Part of a small language model's weights.
Size: vocabulary 538, 6.75M parameters.
Architecture: LayerNorm before each block, learned positions, biases, tied embeddings.
Training: a variant of SOAP for these matrices, 254M tokens, 2934 steps.
Each number is 500 + 40 x the weight over its row's rms, rounded and kept within 0 to 999. Layers, rows and columns count from 0. Numbers have three digits each. The size before them is the row's rms in percent of the matrix's.

# layer 3 attention value, 128x256, rms 0.132, rows 25-61, columns 128-255
093:491550460518479522454534531469500467480459488509451461533515514469538526500486428536448464481483513545507518515495560561497454569522534477526501582482574436510477470499487457476467531518525509467427497487533462464520457508532456484529534500499516461561571481483551513539469510439492580475577523473464494508505472438528526520433582567501481518506480462569495519515595559571542493558458
096:463432512566453450532461520476467532387472523569513533483503484520594485593500553461539478512459505472480429508426539476502494490507514541514452470474470541552559429480503463452458449484447501463548508405517441492490493543490578584392524511469439431472493450516490486563584440518509549508516502468435527515515473524543462522473508488530465503507488534467472509545512551409538479491468
107:524495525527457445462510460528514580513477430485480489501493499540500463546516519489526492535556548524492448485483497524441475444522534478546500522469486490556450489506592501587451501450503440480537484539482505472532471427464492555509532543454542421455547516524478436567500423485449475529498523485544507526527462454464557536475502518462474555549499563539483463445466484459505480437528
103:502539484540460504499518557512405534545489527489554543500500544468524519546564507441444440530541541547486583548549507535494527523520427522517584470497523481510428479469484484515534515507587484471467518497429502523526447499471522527492513499522507485536491491553534536434535527488545450538486503484472426516453563482453571454532479509443373581494480492493453378515431464456510485424531
110:551483510487591472476469500492547485497482469481506522476479541563498472531521534536497500528538496534534496397451526503439493500487496464512416557495478507514490470432479537492521463574494534448443472482432535507521499466494509513484552512511487585546521500542581452416530511568516517513492493487513511446491538521399437507528501461536479419529522474556560442539483458480488544544573
102:544381535485500437443466523492499542512463528561499512565426548499484533514457515496534559461460484555508458473513448477543452530511468570508541514532525467497498518412468465533458449486572508480443550515371504461509458460462537544498552432544464457449534446486433480472486518541543475539472543506534497556484535494549496569523543442482470489530471603568508526495475503548440479482586
102:495474470513437516510481476484480507483438554455509549498454524536513535505473501544485504431434521505442475455416436495448424465528494511493489607540518530527474495529469487567549527485513506443519506528451503437532524557494550526450544549514497456564628549533461506440389523453491414489476575512528559546441475469475538448539520487442483443529505516448529536464471529472514528551494
103:459496516512533489485528457538524493542482467495514579429441478473529526565454484499470544536510501516551496476492431448468521510497520418520580419480561419536450456475474483515472571498521514479524515562480536525506571511501454556399546516435513497507496501462433521587557486507504521499501499496463468501531478477515512473531486588516583472497486531460482489437518525570469450482534
094:529435445484476493532521438464480491467402480498420502481425438500418529504486506487511490531539502597560491520486499442489458527454487386504567514499420527483542473501545515479486534430423539510461536401532582534507577490511492512498514497467547458496511484560510502525551493455501519508467525438548547581519505499489547497563464538472550557551516540486422505479466520490551538480538
099:533513536504553510498492517474549454473528453493400540521499481492448479462458472459531436541489496459507490524463470556500466531475511567526535521485619511549535574464460464584596511510580474417505564476484524510447499568581496532571556506462473479582528462448453495455483464516449482581487459438537446537473509462434453466478517473524473499495523580477434483448532508544534504551492
097:503515503434413468517500532513498519510514526499509514486443427496559494488458558524525534457611527531473460569556439507473495498455459503469550564448526571483490387462444536468427542453510535465515539513500454502555505502533489538532491479483515502518481489561548578452541489472506494549539625511459519470497492463549545466489513474490515496438471492465516498541468531471521505450513
100:477505465499520457496534535491561495483485516402495452433541495501466414540508508464511509464452532581460447522517471494494422458510522540468489472499531499569486510422504483569508525548491485507430469426494530533513483506535475539469466510559514465513524466451564473477501515427521538514443470551495458525567511464500567483456490476559483474531496451447545530565527578505504460462437
090:547480536466496483489437484467515540483502534506566487540467504490532456539472487503458555455475505444495468460481502510464527507550511504510479540479549515425538509551538506500415426529540495527465479476496540550536616474441578434423489532474572494417476524448511537468452502519442583489496431431553491490513541561493461461518469530472460533586495522444531541507468529470495565515473
100:472552490553524481488488491528489462426500449567520494488501500513445418543527509565365529565494513449444617505517459505520457553473445543507514593463516468518540527536508490472537509497486500492492567502509515497483562553555523491478490477582484526496518526521497544538538466485513539498583502513498477498546504478489504464550527512595470412529484480492588494503418475478523518451481
110:493489507583567508449468480503547477445440502422458490502507450498547431485506524572478563538436545420556498492464558520528573513460533560486519485481505457516494490427498478502441465460527439522501487533516520496504606454557526500520489517548514488492471507511472475509503510503462570418551442458483511520544506462419584515393540388490550530526562578478529466516463469453482551534435
100:595514530537481491509460567421429448527487521538596478536442552466496486480470521501476535463474498559434542493542499469511485492557489562544463436499509520518540479475524512466484437483384506579487502468513470471522508481489450482469486497531421493427505471463526499532546604460485431507511541530484446487432486534443531481509525558461497546497503550564569531459500445521478454521418
098:549479540546539456560485492479542479450505485489501487598536524468450540453428451524499458427530513501483517529535555469498545517482464509539525432476461438522478550533526567453493488538549478477520506546548501447496462465492446461483496526473448450465553460467542470462497538526496476557505486551508523472489454507531430456518510488535474535492510515434461496439549599586459531482465
107:513441485485556492495482492429506526517463482465492382518503490447526508535419534477521540491525485536466476430530583512453605490451472572503465497548542486422537489545599493491511488432482457547521520527492477507452528461514497576535450494454534449518529545546577479523487548492514549520460497466468598531532533491552513405475493449495524557506460394465502502502473463479471486473522
095:485562486478493491513563470518520485479495551511431547513578370453487471477570491485460580577517478474456513519492507498490595499569565483512479527506547532537444521500459441532587474512506487547569539466504492472561425508513485496535502493538511481526560456392414515498520513496496474508461489460536496417510489481529519491517439464498549453440512494486509585444553515423516518465451
107:458472519504501480570555519490462527572561516476489555554505559566536537492465464511479480439501496516473462503535451478494486488500510512426446525493512412501463443503555536437458506448492482530451510480523552506507570479521595488429477495413535503547511475480518489481473557502520526420528496519445525439489551518496389482533496494472504540488549449439548451411535470447525527470561
110:529436553480426470403539510455494495566491516498525534439505480590529577446464491504537510441489470421554528455498503510449514424440509514535417576466484554436485500512480523466501460528505474492498478525520468467536511430504493523427463506514576420457473529513580474478469508529566497538507442469395488513506546501455476461541506462513461541545560496467483549445463507463530529490557
099:457523499593488519470503488480525469469533532544474484464507506529431540533576489517461483535354443526502518518517480530412549524522527513522468535487551490493428505505521535526474509500520481481403445546489465427482587469540501534557522484579485529543546457527459493458523547479469508524467483491526489477521418438548401484524488420491446510524583492530470526495476530540509490478491
115:475444503504544527532516475465557520422509561459530533489484474510471523523466436488537506516534567493547497459500500494486487532466487570567532479553489519465489503565544558504482541532516449447468531522579471518558503481556550521467483477428486501479524502396534506456452490528517536538484444430530458498469485467482519510446504501472386508435482566486525491471546529498558502487507
113:541480489456462471443549526449410528519516543516581441506577529479546464507540516551484504483400442543530436476485444399508491492461424479452494466563430478497503418535481553450488501542497469518516577463502415581507531524489486468463527473540527461477501502572518473552478488505499501457498476429476535516524523508500460472525518485495486457478538501474470481489516504611519516548475
102:476526480536477513480428585495517517504451527533492510562533504370471536501491560455526511494431441566522555486487560524474498468548516453509547502447467509501500484468455492517530523567561523536560502505524530479536437527552477488478511510507404485582496499510459502517500504539467477445547498526597494520523494459498469451415508441527460513519544522456526467509452502509477491539468
099:621508450515540472491432527567447519541497485484534431573519477500512509489585445569559524459554445511464477507460468537577414483545447518400546444430469522535420527517508530533529514437504517496443449534391514450460476508578538513497502511562500525540492483450460559525444555470620462535508527444545518505487473515480476519452428461530485430495477486482482446474553500483474469487540
108:492470464460514541558527546460505412534465477523483504538415471472499487480548526531499554529531536512467433556456456498458536465522558562548414497439510472456466498566481499491559539456535440482502444508526430496465551471476597408503527464498487488543532457465456506485488493492443600495507450546531478406481527445487502501525503528513496497492501452489597543393520458504510475451532
100:501495504551466510498528517466523504452475482473495486471489557496506534480473526577473549449554532523590529574552514508487501539504499450433441526488480546430454512544462544488511458495469575468576513404538456494510485535444591499523535457523536467535478484472568481459566520502480419501508420544460466460503402489516515487494438507547595564461422485481538507544557473439452465471495
104:472478585468444545574451488548470487440506513515502509496524529536463580493459495427428578483505525541479492513491494531478513613547515476533498421535481505443503455460481542496513565493526528502459496505527542499504481526523458542485488465529479413541529461499536512540543524473454504451510434510458449516484502543580519560541468457524478483546510548526443521511530554505424533457486
110:428493503463569493432550456524512416503480472520478553481446506484496506514510548535527514469496442485482459499473435502468515449416547500493587484507464558480544478529540498533553507513498513507586543531490442491527489505554440471510479505548498480506532501506503433468503586508535483534519528495424542512504490535500474546471532496453557525519488559483516522485489501529645491545588
104:501474542432488495506483559495463474588515460471514432483469500424519491459436523497512516527448529510451465482526551528533437453576491480506527557414469527483542563517488567481517416462502429618408537543493426461508505501505499491494488504539480526460482493546443421602457543475499517495569420474526412541502502398490530459456464402514531488503502451457563568457486543555567454467478
106:486493571502489517473456467476535545550509502434555548489481577523503533504492550443515555543470472496527437462445484520505537529518519555482552422556503566512484492545515472494494498551484555479461535472458421451495511518552538561500505529455504440483498517526572422503448523472497552525533496491522491529455515510479466497471497468539553463498526521452508449554480454491424502558465
108:484534541491479503478476536457556462390590433433527515488502455492509497546588444501509472471532534460432531577515520508540525505485535485487543513462534481469500530507452491614536426509524454510501488429432499557510511548535568542534588432515517469486512527476509474529543489462566507610512517472513483503419446540526471459500506529494445501498478570515528526546528483471573439505451
106:498574467496499479466497563567527414573534489428490534559524473433487524531635493541446500505498493501506569494495509437534486489448461551493512442471513511539466457448513498435548490528519525433532536454486511467451457477473475445474464544546492479465501503473488454427484468501529495546555546439527471481444475439505528532518492570495488544495453457550506549493520488528504535489509
104:527499541539528555497463499466487525549449524539503453525447508505502512544501499539493563470492524537537479499464468466508532497515501530443487490497496427514538514440533638436546534542486552508477560479531531488448495493478529620484522523510436492503490549481451501527435497496506494376587495517522417465509438505496494435567445517480474503582503454500444524546440498516451476516529
114:483520590445527517478473456488473521539502549507511534499513523491546495422579482513430499553454526552528531473438548479490527492521450551527497472500467467488537496476454511493508467477578501455441515464536509508533494472599556391504508568523490527553495482500508475526426540485497511481550470516622514519477519503455486491470496537478495552476549478425487463480522497485542522445429
102:484437475530509504522497439500575572531532510476565510483522480505464499458584559514464403578462505502545513525563524490503454541499527519438475525542575521400544540548501546503510543528493443512519433423552458517536554472563420549532517453561503460512429493569498468500482545444489516503549440558555500523443579526482435468467474476503512470538511519510510415519465431501521522595516
# layer 3 attention output (transposed), 256x256, rms 0.0764, rows 25-60,89-124, columns 128-255
099:461488537481517468643551521558494481508565511569448552476556554463524556501540486448526527478488537445494525437544503503442512496523568501560521478511481494459483517433524412521492491524467484520548535480472561470522513504483417462485480458445505483470489510430540459477480522540575407452497473487445491468537504547515516518474492490501571511492491529527486534483492519426540484488550
101:510515433420474549493494557493483481490471495528591442466585521537420504499514548545534564535518405481559478486452531518452507519527491436483547492441516506529486544419478548510515537581516535510429519502493556545538471538512469547482562472464555548545552568503516472464427512481521537434472435566491512466412510433532500418562531488463545498562526494469562531473495561467487456506497
103:474428468506470564541452517529509622492493489455498412574543491560518529468554570571568511548508383502464482514478500475529524527458463503527528544509529484539497527436463488485595468436557508433438483500577501509463525478464464482525505512453483509471522527490478495471550565525601512430449537508468529535440420551447599520527479478488511517533535511531503520494446520581556408502506
101:542520516457500477564485525483548542501487501505448471579548507512507527527535467593554523491554434456500438510460506543529580497486469475465508483439449514444476487516561467499537465480538480432455506411578613598552485483511444463481436421487454454529479549456484454509421433474465585508434538506501547477538449530506450511536444520558493575504441538478515520459534461569456559453486
109:526547592544499510567508572531514514506521476482541530518477499522489506460454559541512489516437487550454519519456470491512533497536567535494503521481570571467550488510571434486430497482453445510490476567537493412513506495507524469503479506509491566496479542428424502574534561522470514447483465534552486536496520520455411486396483506534503559508580461570477473461497452502524479532412
109:504508562464498486486573521532505475508484486485420470532508526438472494488506469526489447498498404551493503518432492461536471503527480458506401509486562574557483502539469491438446451429540505481478413494554458505575493455475493542480518559495533593540507537458451519474524528510517590543504457427457577499502505548504520512563476503507519478482504460606536477506549465584535498569546
097:419523564466457480478445487515543421488499472551449511503544510502500553509499500478560494471532459496553508506548539501543443519445507492612540469435447511514449453500506451547479450459473501488479519443511473522522523486506487563514560473456530460487395576471513538481479495560538518481500509558505530578547506492495529516507479504588427485532495424500485539497469467585442539605417
106:539471516505459488505494517434494573516579544459491446508472527555485487462591517472408556455533506516480537496456546453472586461507465542486528455454407520560498459414455557509520488484501481554491461462491555499422481468511532500525540539545444521435550508490541430435534566538519512533487522465522524498473540510506538500491494509508479566474535463462507558502476519484522566467488
099:455515559492459487497551426486568490553622509483499501505529510509502493514501525422508464483418523499448475552474541548482483477443555529510543466484553484560428536491512510478535457467521501492465477485474473474438408498504605531548519505517479483564403521513434478530508523529531482547457498497482511544495513478535539507554509484489500427591462489523556432511485508560476524479528
103:468507588493472509432458547541458554492506455499486459426577539527501463543541509514520491537502537462461437483519520494503521443437566555551482519499586512505450421559469453449505510520484510517474464498477432480491554391469466512542442528448439496486462512493528425502479536518551476446552514525527547554557480493548508455461475501512452523570450472516506434459453547487476529525546
099:521496483533438487500455457422568529532488428507546466486586512477482574577577497574562495510471486469539514576433521494589488504556486541494432528502558442497501572490514458569535432513540496548510560491451506510412502515484483472498510518425503506556473577455541479455484470457535547504430490425431515452522526526551491464469507495449456473592501535551454544494548505506523450502504
102:595487449518518536556477434546542494532483466518454522501530465564529496533462486466558533512528470451573475587395457522595497515485488475516503549442537463497508541515431443516495543412480498563502523542509553528515531545517446494470473494452423508494583617459542465568519438536541471524522497516451485533417481564528441419506528503544450581441502509501479477522444460490462510545508
101:505550484436516542525503557458485498502532517539548469466534607509418504489506538547479517572542524504518496489566530409471492524499513503499580455483480591508495524451503498418469475445490474536578446469548513516473492513479523554465503445542482481526451508516491559501525473509505492544518510541461500581485458478495505501516539488413525543533470493474380464445550477449466570531455
103:547497533497459447476505479485519478488500487425500522549482509480495585386512522445486610498481474490501511511487560499490496519492541469512516491535477584465537526437535435488464461557496435536516508465509439462547545459530518454472488545475468504505504506461516517458487522527542537492532518479481508509587481578456510401463450545501494483428498501431424472482575560476473500494474
104:464447466516488530519527515498467544480536434481587524407495508500539546475505482555504429492536510536466524547556512518403495479543449525501507489489517486440420532484543584517518476420496449565507467518522513528533477479458487573567439595530512538511615482446481482551447505487537470494498585498506537556536489490477423532492469546474577514493559481512458451572477451501481544481490
102:447535508458541537434433483547496423529456526459506526471566470571528543574487480525553460547514502513562425538488502525467491567508492461460545517492531461515500476541514423550545483447541532542458479522527489503524507471504503593497478446500508567541475510571443505448493476558454394542510534507464538493530471493480506550488522557470536528553535455520549537510495567554507486492439
102:524492495426451460410501473513530491489550506521447507499431491409528485492535490529490470509506578531598489439538473427467503521508528507483451450484429488489518498503505501498513483493409437439494521464457541518544498514473517466494536496474557440519514520466462548509486536582557488477490482545522468500488492462496423574521424479539506518510414501498546518472449504464546473464566
106:464509489551421583443547476523552500570468530537464563503513522595595443494535425546440458432470492506546520465493503487471464533517509485539543478491536488491501479492530482481629449481474490549517473417540604522513507517466554473463595509529519523460488515458534594513549428449487461489530530546494424510574493507444493558541520495544427464563596496502511517555479551483497419490524
095:553552506439439579524489495481454429444545475517462479448483545527497512567399456466576540488566498567622443464501496519535531437458461537537480389467575448428453446405572496576490555526481556489535521540476563466529477490536522535557422483467458506477491468550575547487515508481557481504565517580571504484530436444528478473497505494501567468486515472522465515452486502495540522525533
107:510522464559607488422497487489550458458493510473538466513570463464503490482503459500462514498514525430530521505477505487530490554544504535482537426554444510513511500502469541533525495516519505504519483578520466511472545474401488493457495505599486483513548496461416520473480475487440449439487481542520517513499485555525482577523526506492564396450470548495565488567526473493510527536524
102:539396487549520542533553555577455491514497494524580540451384471482445505492512494553481460526461533474579497528560498485496500482510471461434487511627506458498496459486521504564520539564507464534487467499495447458481500533506553464526551502429455532492561546538498489482563564505479402472548511516510542537502482519526546587490479470430475498569494460487537511513565505524498499396490
103:501548544466478479521555507507471516487485476497527469493539492506553572474423519496533494541559515522503431416423461514514534567538524515499422468486427430466507500503476520474583480560447570535536468501474511494525469498493555533461465547497430469496487528487498453490516502467498482521540504500496472558466531465496553530499520539495476519505543552477559432526553525535499435543466
115:443492503556435432550471474410536526480421458528507516450480521553555479514553495502451470500529504533504476523491564463471492493498510468529531462585510489481542480522500563502547509443515489516500536522474560454442517472493461460412420510611507489495458466506418436537506523524448583514442439500538474514445481521474453487455506486479553478444477465514447530469450504452554471500498
107:473530543553502579505531524466508603565485450461516497516440488464446533544475508510506490521499498479468540422425592487510493541551520468469509477497460466491517495428479535448491532551514505497518526530511545534480409550493517518534458494533504461507509476443495454471470502467512525499553467512438416432441516517540545563546441524504548479499476474420544591502502479474457488479535
098:546485477443447469425463472489508448470495528450521533445494524576549481528492464577556480467474475530533461474551525541456542520456541522570492451518423419484463521482470532509478533509445542497457535531509496510485564487512516513520457592520490499526447453506510454530526573476523516530436463454507429570443453573472423568464514459465391480509492505416492479514494534506486531493511
100:456515574507469539618454546549522520513476523490506518539541442451503534453459510395485501527521534506459516489518511527560488526473467483595512522499530554517508524526460506455527447437526499525529479470479497532529545593451501473465484508477482489496554465508543549542476433518480458388459520470471495496512491569494498516514497561526524459512501523592586590512518540496509469510466
109:467491481562439465501548421541507434512500525537488448530573468465507547543486503511505519542451524507462537517464526510535432532502401451507514554437511517511581474540535564462468477517471535451469514491474472471472447525468474493456492496464474539465459518531539471582565487505515484480485537429516466408510458510524500473459494454513486412468487504464524550542558463460469448524514
102:572515527448440532485458474573557505507432457490501461518474473522514560512511416572502450513533474502465592480538507582473552464511516591526478496459511507543503538505615425452502526489473467473477539438477549521478548521544543498488476437513532504491522579512445620520478525472458517491549510518473507437501475526516552528464499500529506562546556534573534488508494543555550514461491
102:544439529490449472511462531543554519487467489445488531502514476437521514489509455539553494476550498505450527571527500427477534502468468496496543551476493484514552556459499584525534525520461504498537424465528467441492468493435455491496478457524483494503454492517504421493460453473494581533539473575534443473460455441540533434540516551444471513409430510479517482566509469536452471530542
110:509475537573426490508517538530566518430525500535537455477525497491486474480504507451508561499521485525497465497544529495486517519436488523488519539431529420569450485466499464525480518444453496471457516539450508474514461524506479470547512534516466505453522511473433509488536528554433496547439483465521449489470358563484501501510521538525563493613543490531481481516517562464505454461536
106:446511504530470509499480452483533462457435411496533538564517559503490473501426457525422528473554517455545456551472462474519514495411460423423502533526513440566496509494484507486493487502521534496476451468495579490552572447482451432462492544455491465475523439465479523487528527583532502410470497494534508521508542482450496494418566531482473525472457503573509536521455507542564469490509
101:457497472482549427461434513447468492424487552559529519510483560530514409475456494472540450461503497601483475473519555507475551538492528448465483496637484537532474524438515510509531455486540514534517482547554518489503452481513522506510528590491527588538425471507480450509515471481453492457516397550542522521487472513465475527569525390494475456561527471641504536536459544484494553485453
101:542431451462488558569471519518459477506492518453458538464542540500516446427557477571514526462490456447527569523503485442499594591513511513557491488456448485502448472568497462501412496528441448498436500447540458586450515474467542482460486512510514544430482510507485548452602553518520490503440508468499513445497450519469517457483442490510509521527561500520549473476513472503480534534470
098:473498436540554508536560502435537516455468469548459471505490535497520487481505495468518562529486494560522464544594497465503379464521589460463488445562483452492456542540535545494458520472443380548467506493444524486494504517528473470524521506487457439503507494532488521475509462544451432501474508592532467439544438482440462438477490461509523463483455473539510520497489526525481457531480
097:501509480483556439523515468448526506492462518451494523510462552516523477589403501538477516469466551507449424534468510451531527484474575530503575481474526510547462456493533532527460507508564512468552480504444440530504521538425589522543479517506520535479531481443397546443451536520560480525477535470535484581587474490459536530499537491510488533592504505483410572538481501551566504487558
102:470507487477495438548511535459539465491515447557527520601561467557506448520497586534492488446502525510513483499505483497521429434464510436549481452580553505461520527504498480525448479475494522582484563565496505472544483487495464539553471523478511558507569535462468428503533482539474473627504541438441440517462447445471460581544562475482547516473435547438507527529507435498500516535524
093:544486496498494456445449523448422503513465497543544504475512486535482525501501528522465491519537470443544476586457487498417477482566464490554521508530486525515538484584501524515494474505541404489548496525539439525460530501437509573474467555456577580478529540501521486505543485473457524528544556447461525451426510481462382505518572530456488451576524479525501465509451558470457505506466
094:521534484491512508495559530585514555542532459491579529439526519470506490457418549522501492504457479468498518568591454507483543449523460526501542532568523501507471544489533456496529449505438518498504458491581536474466550457510481499529475532442533482454531493513483470543521531555512444530487513485510482488432454449448471544506494502473506557458528513407543434555568474476521504520425
100:458470506517527514476509495528538506470543500475566470431525518430562502399552519546465548517468504526547498397482414462490479472464543494494450487460507492492502562532517520547429509527452474526572471505437500465536471436511521457526386513477525571455466426516503476516581490521451487470521529465533558569501613502508473491432513505480492443498494475562456483552522467495570505568485
113:437502594506437449481495476546556571500537524520449523441446588539533533501468420477453551496526558541493536481453442498517496489474514513571504480462453547520550450550468517503472510526486556517507512518410543502493528483479488442559472473503454464468465589541553455472503418537588589471459535551539424555519497566445506543556474496476459494507463518495472490525490523478524553499505
102:493493472529481504539479494526518530445479568444517507563515541525572505540418550398481499561492495437531473537505418483519461528492470471497540430505426437550434516524526560471535472506520553524428503431515528474488546457500508537523502566511482457551482456471490460528516489525517488524454501502532480528515485467481503496525523513451565460422480529479467559485583512583552471494553
095:454505476559470559512555482451482550495405547470507573539494537554487452474508493577498535493456482483506525516520489491420513424527517494513492465461514441509491424450508473517476488507475576503511476513465572498469478555520471579579504480497492436543550454455478520464492483417447526431499471500460462487517517507479505484450419515454461559470577460426409493499501545509505531497489
102:477495499562564606521462521531518598519483485534471522536542533523528514532567563466530484433536497437487509544519554414542550465509435478503479532520551535519520523456525479400476512546500473583530466542528536571497530494487516480490493481571537456482538478421517474584441535475434455541496499495472467422469504523542433476471471502490543522541542492445515522523553515485486435428504
101:487528479519510485473544466533508511483433434492497475500504493517438498484432482525453548528476519485535438503526534475504510479426476589490479597522508484465564441465509534415519465521552568523433509440546458472454471456442431456536515567509516520446544531550516477469476544483571513566456516475481537569530510467534499533440437507489438454474503474516535452497508456499457510457475
098:457496510472528479466415499417459529537474480493507488459498492468556436470459487550464520444560521509464447511474411502481538495528460555528520526511515513444473500543502485493514541510568519474488448504551499611519515444447458501523501532488566538503475529430554487442517475533427533427493506468552513446578408486516483521496497461529472582440484514565484583550489426507483541594486
103:508467424519522410473517524458460513547488496488496534491459517508569492449466470573497482478482471521485512509486457457486561544514426497490494503521465537522591524487491518436464421489470550485481529484531505489532554550585482518548532559497534514498508587568486508500489547438437475530512467475528488542499539558526482465491447450484497494539494502476512468442503474482533488487480
091:502523531511510519519507489477513537409476513457464576472479561519529483378438485447498503464500502573496507456498513588498480579510488508494532488539471609495511472526502624508517566501525521472490405538533492503475470535501432507463495406478486549467516515501491555518493566595540514493529457461576525431473517504524516472518494553492493492539503546476561497464520485508506563510471
091:556472455418561489546489531466494613517471482427468456513467523495560500469498548549533496494576547508506508452519462526506530507477452477586501423476465523490471544506507501452512498544472529495484442460461563561444484498510515472551457453554458548562502463567456502506454463509524579458543462528475440490454503488432500514528519581557570494539422489492484508447570482510536471493557
089:441575442504486514495523488487462450477519527511473434540488491548370513492489458486562517536436472447512527445513469565473479480484529423499445526498536531494537533411465522558451487560493545482477540561447448494493496571592484514507456485504467468518547503562474515478463472552574544471513515486494443449524524493441526450490496485493458494541533480562572580497475451480530517517561
102:496476477521511534473556543525484500472482491544472452498465476471566512610510481527577504482613480470547465516554481526450521478455512430528485509527504469456470607481478521455497522486527499527542544511470514438535524479458499433532531531532511481475533455497541490522412519466508480513480479572462496452529416457509517540472516468510489538483539533534481480524461498523543453452498
105:488505463419477487507489557513515443465465510554528434457546438489540469504544558500534546512554541471544491455494548408459527471385490458570522510490532556547497560487465460493606526519432487433534489460522600527537504463478479461495545505497463562487474451484506425500466576450481456558498496454540433567459507467525427499525506546468490491583445535483495466560452525451452419506565
102:494488466503448528513451461529469566505459516502470551475482474557483530518433460501486536531455555501561454482558519433460484519463537494474489581495551434481461497468463481488524539524558500498601571462426513462472452532484540524533456505486579396548552436474428491547457411490559514498498467482432468430527465430491583508469485470513550519459518543531475559547444531452565440553511
089:550453445501431499470438492444506483487409493524532493517496491631507472552491545456550535538513485519479492455508541529496569475506485537530470500522520440452519506523522489510466499501545571513468513558534444464467466465509491466482444511438463545519501527530452486541609461568496535507481584425495506584522502491423511514493485505448492447454544466477512458462485503465513509526498
105:527454561524467472594490487537451486524543512493474499567457487470535488511416478457484511537580569528501481461501463522470428490527511397465440461496488528492509482489512564550526546442492569477516493475534526417530503496561493501447440496537493553526438463498552459497445560588461462492545516404565491463491504432484441512614492511465448474470489556492457457528563492547471553515509
102:529494486510510500492522502486492473546477509560485447507445493513538456423491545539475519440431514553427526500548536559536462487465520504470445506480427523475469525500450464502455487545431520572505470484501511509488492507462489502461539511463463527469498568577522554505462505586544552612490533522485537522546491573558475492439572503451451532449510483433441471496456444452442426590462
102:487440521564433506510510461512503499480536556549470523504529498449457560495508570524539489509468571518445530531506538527505514534478515525485432521435527517472539435503463470418464481491507551524453510515553479494537532516524441475502438496487550622461493462465565496496448501553553587473489503524575507537587506591475461500472498478506500512505585474560524442452483524501505511526525
107:521531509535509463519406508488512538520575536476477489545578453550482536492544509482504471427529538521446491464511601528508477544500523459434518497472534447552487501447503542504481510485554484446519501482500519587471496486518461543530497468527443474607455575474606448559411458474559530499496470484476448494506533532490490496462470594509530491470591477453467472446542566505458486487446
105:491501508520482485497458529520514503504460599456423497459455625423539505491497511547587575464526487439498508516529539470498515499462457489521558573469509518459537421447408496466481462537505445437520538465479458519479553477394554509454548470590538514516463550452480517454445476487481496524457426434456500520512519513493509478558493493429515537521533449529491482500516558445485514490496
092:544477490506488481421507489496535482558466512487590451410474519600533492494517511519477525515440495498432555418474486496502582465567448539485451474518542561559514489501516478491498467558545562448511475436532500468573537487508552579497494494474449486504470505468474485494517481442570491500541520486457461479555513564488538535483577484527463534595510489516493446501540419588520495532485
114:486494500519495521532565510525443490457472559517483565546524460452451548522484481451496511501569573513517445486515503498443447470477428424570434452493489436509500537522510583544609477543541540473504503530457538485534527480605481522525481539468504542581519472484468497554512460511486423514522497489502476458486490463498527518525481508511512479440493532449509556552509596518541480519540
108:520597503497575501587571499442574513432502494537478476530499516510450504446438495502619543559549504506509502474572463373525464489513565476463515488490453546533516494518484499449514507487490563564528513533463508498505481448553547495467447519501557425529509500488468504447482450525519442516512456497477421522498525581540507477553463582490494487503378528483444532539462541449561510486505
098:553499462556559457461489490363520455493498501490496535495498513523483442520479452505442445543493521484485499526527520525434479413499558517514476474563488481527541435451579528503499564495560549424520552417516579522532470471495500468467487486516503471449517501508516493413373481567504534498455456561470471501496602489448538476520506523550491481535472478471469556418460459452537521465553
101:522527512536515526534439482460455465511495551551526463464485524498424544506466515537535434541452504501505492463502531509466607510496537523450517472459544457511464439505475452506447464497459526558508508511557372447472509478563512510461564486486532474477505579501459459517479443487494507499544501451539533593476491519474556477495511509442459499572487534454435440554367534491502464517521
102:475499496524526487543542429474485485490570498491485469471499376472423551479480538455479525536489479518440508552489498485455421475553502554517549553535509485526458510439513467521479504508550544534547523532544443493554535505496497572414518486505542499520536532489500528467552498524507531473539452443490511505496470495578532528523556461436514431555540496474475555577480452466446516519446
102:452525504529501439554464486519532545490559516476436532500506485451554484459474531483533493438475458479534494476534524538526526529474518512418536586532484473527505523496473498493505494521566471457450523469450469539536517514497476584528490609460533531568514556480470526515467494523513546523468529514501502471562517480533506477428488448541501519533500522494500529477411537456533491543531
097:479477466528508501498494513525553539557563465466470548427510510471529622438526441493483487523465504554470516544470443469427441550481459529482489455503491426470470531445461593473545456467463450527540551498485553524501497514558474501514496499521551519539519505527521494535520509493504469452462479455493533476503472503584495508494526422464469517512484478451531542481498513475408396459517
108:530566442557470499484445504491460478591549542535461477532545499561530489503531415543479582498503523451485472505513476466472510551500554508552494512465562464457506507482531478494494547501503549439511473525578535507555475535515578573446412521537484517553539486514537575575429516473519475477513467573449517481501541469485515469466518436496493429490491513501425445509472531400499557465453
108:525496459517491550519541489495460438459545457454466510528500525471551504497440458477422498532547502481471529462485545555603487459474533451495482549487527529532549475411551486521497519501514445465582514494508490449481547465528618486502491554531506435483523514498495501555522528467498471526587561464426563483456496451559566485488485512527515546518513460510408504520503519476570520478577
105:501518460529490466422544462505484475502454434540537494478467498538543460522490451547532504510592458467462527514550449553509487487523419501515490549501443459531491496452503508567494523526497478470500493466497577435514563525470472475472515542466430478491538529510537471553471487529555534481507487520531505510540417560537471540554515417542485503561500460393444445495540493495523444488572
105:509446555461484490502471431473457596480473505497486489458514602474476512537516516515498501504465441521510444479481519516494549485511506493457473520462551491463494452418487473469463491546495564470536486513485474488481505503436465502570492442563463496491557537492463485447543468510483623624468461508472501525476523485506539480478509523474471549553545493594506466492466550495541546491565
112:460512503488539472594487557482499527507520469509349443523490470437564567547578521465547466425499485512504529471557489487566473555486479495545446482479521512498527492543457422469498549460491480493500581520489482440533577457520487427454443495483547454520518547485586550460533501496507510449560506592423444441440529507517487511543466482551482500454474536551574491553542493459503468469500
107:476546495466530514481534397486402570463527537477558548466439547551474466515507457493455516533535583476487510487517524509537465553476522487506502448447494575469431496489510543514476473522456498544559496474443474462448538461473571540465520483519537487415524441551494540470477504520509486455439478519550449548497464569541493479548451464454474425507504488501494488499482567436548507462549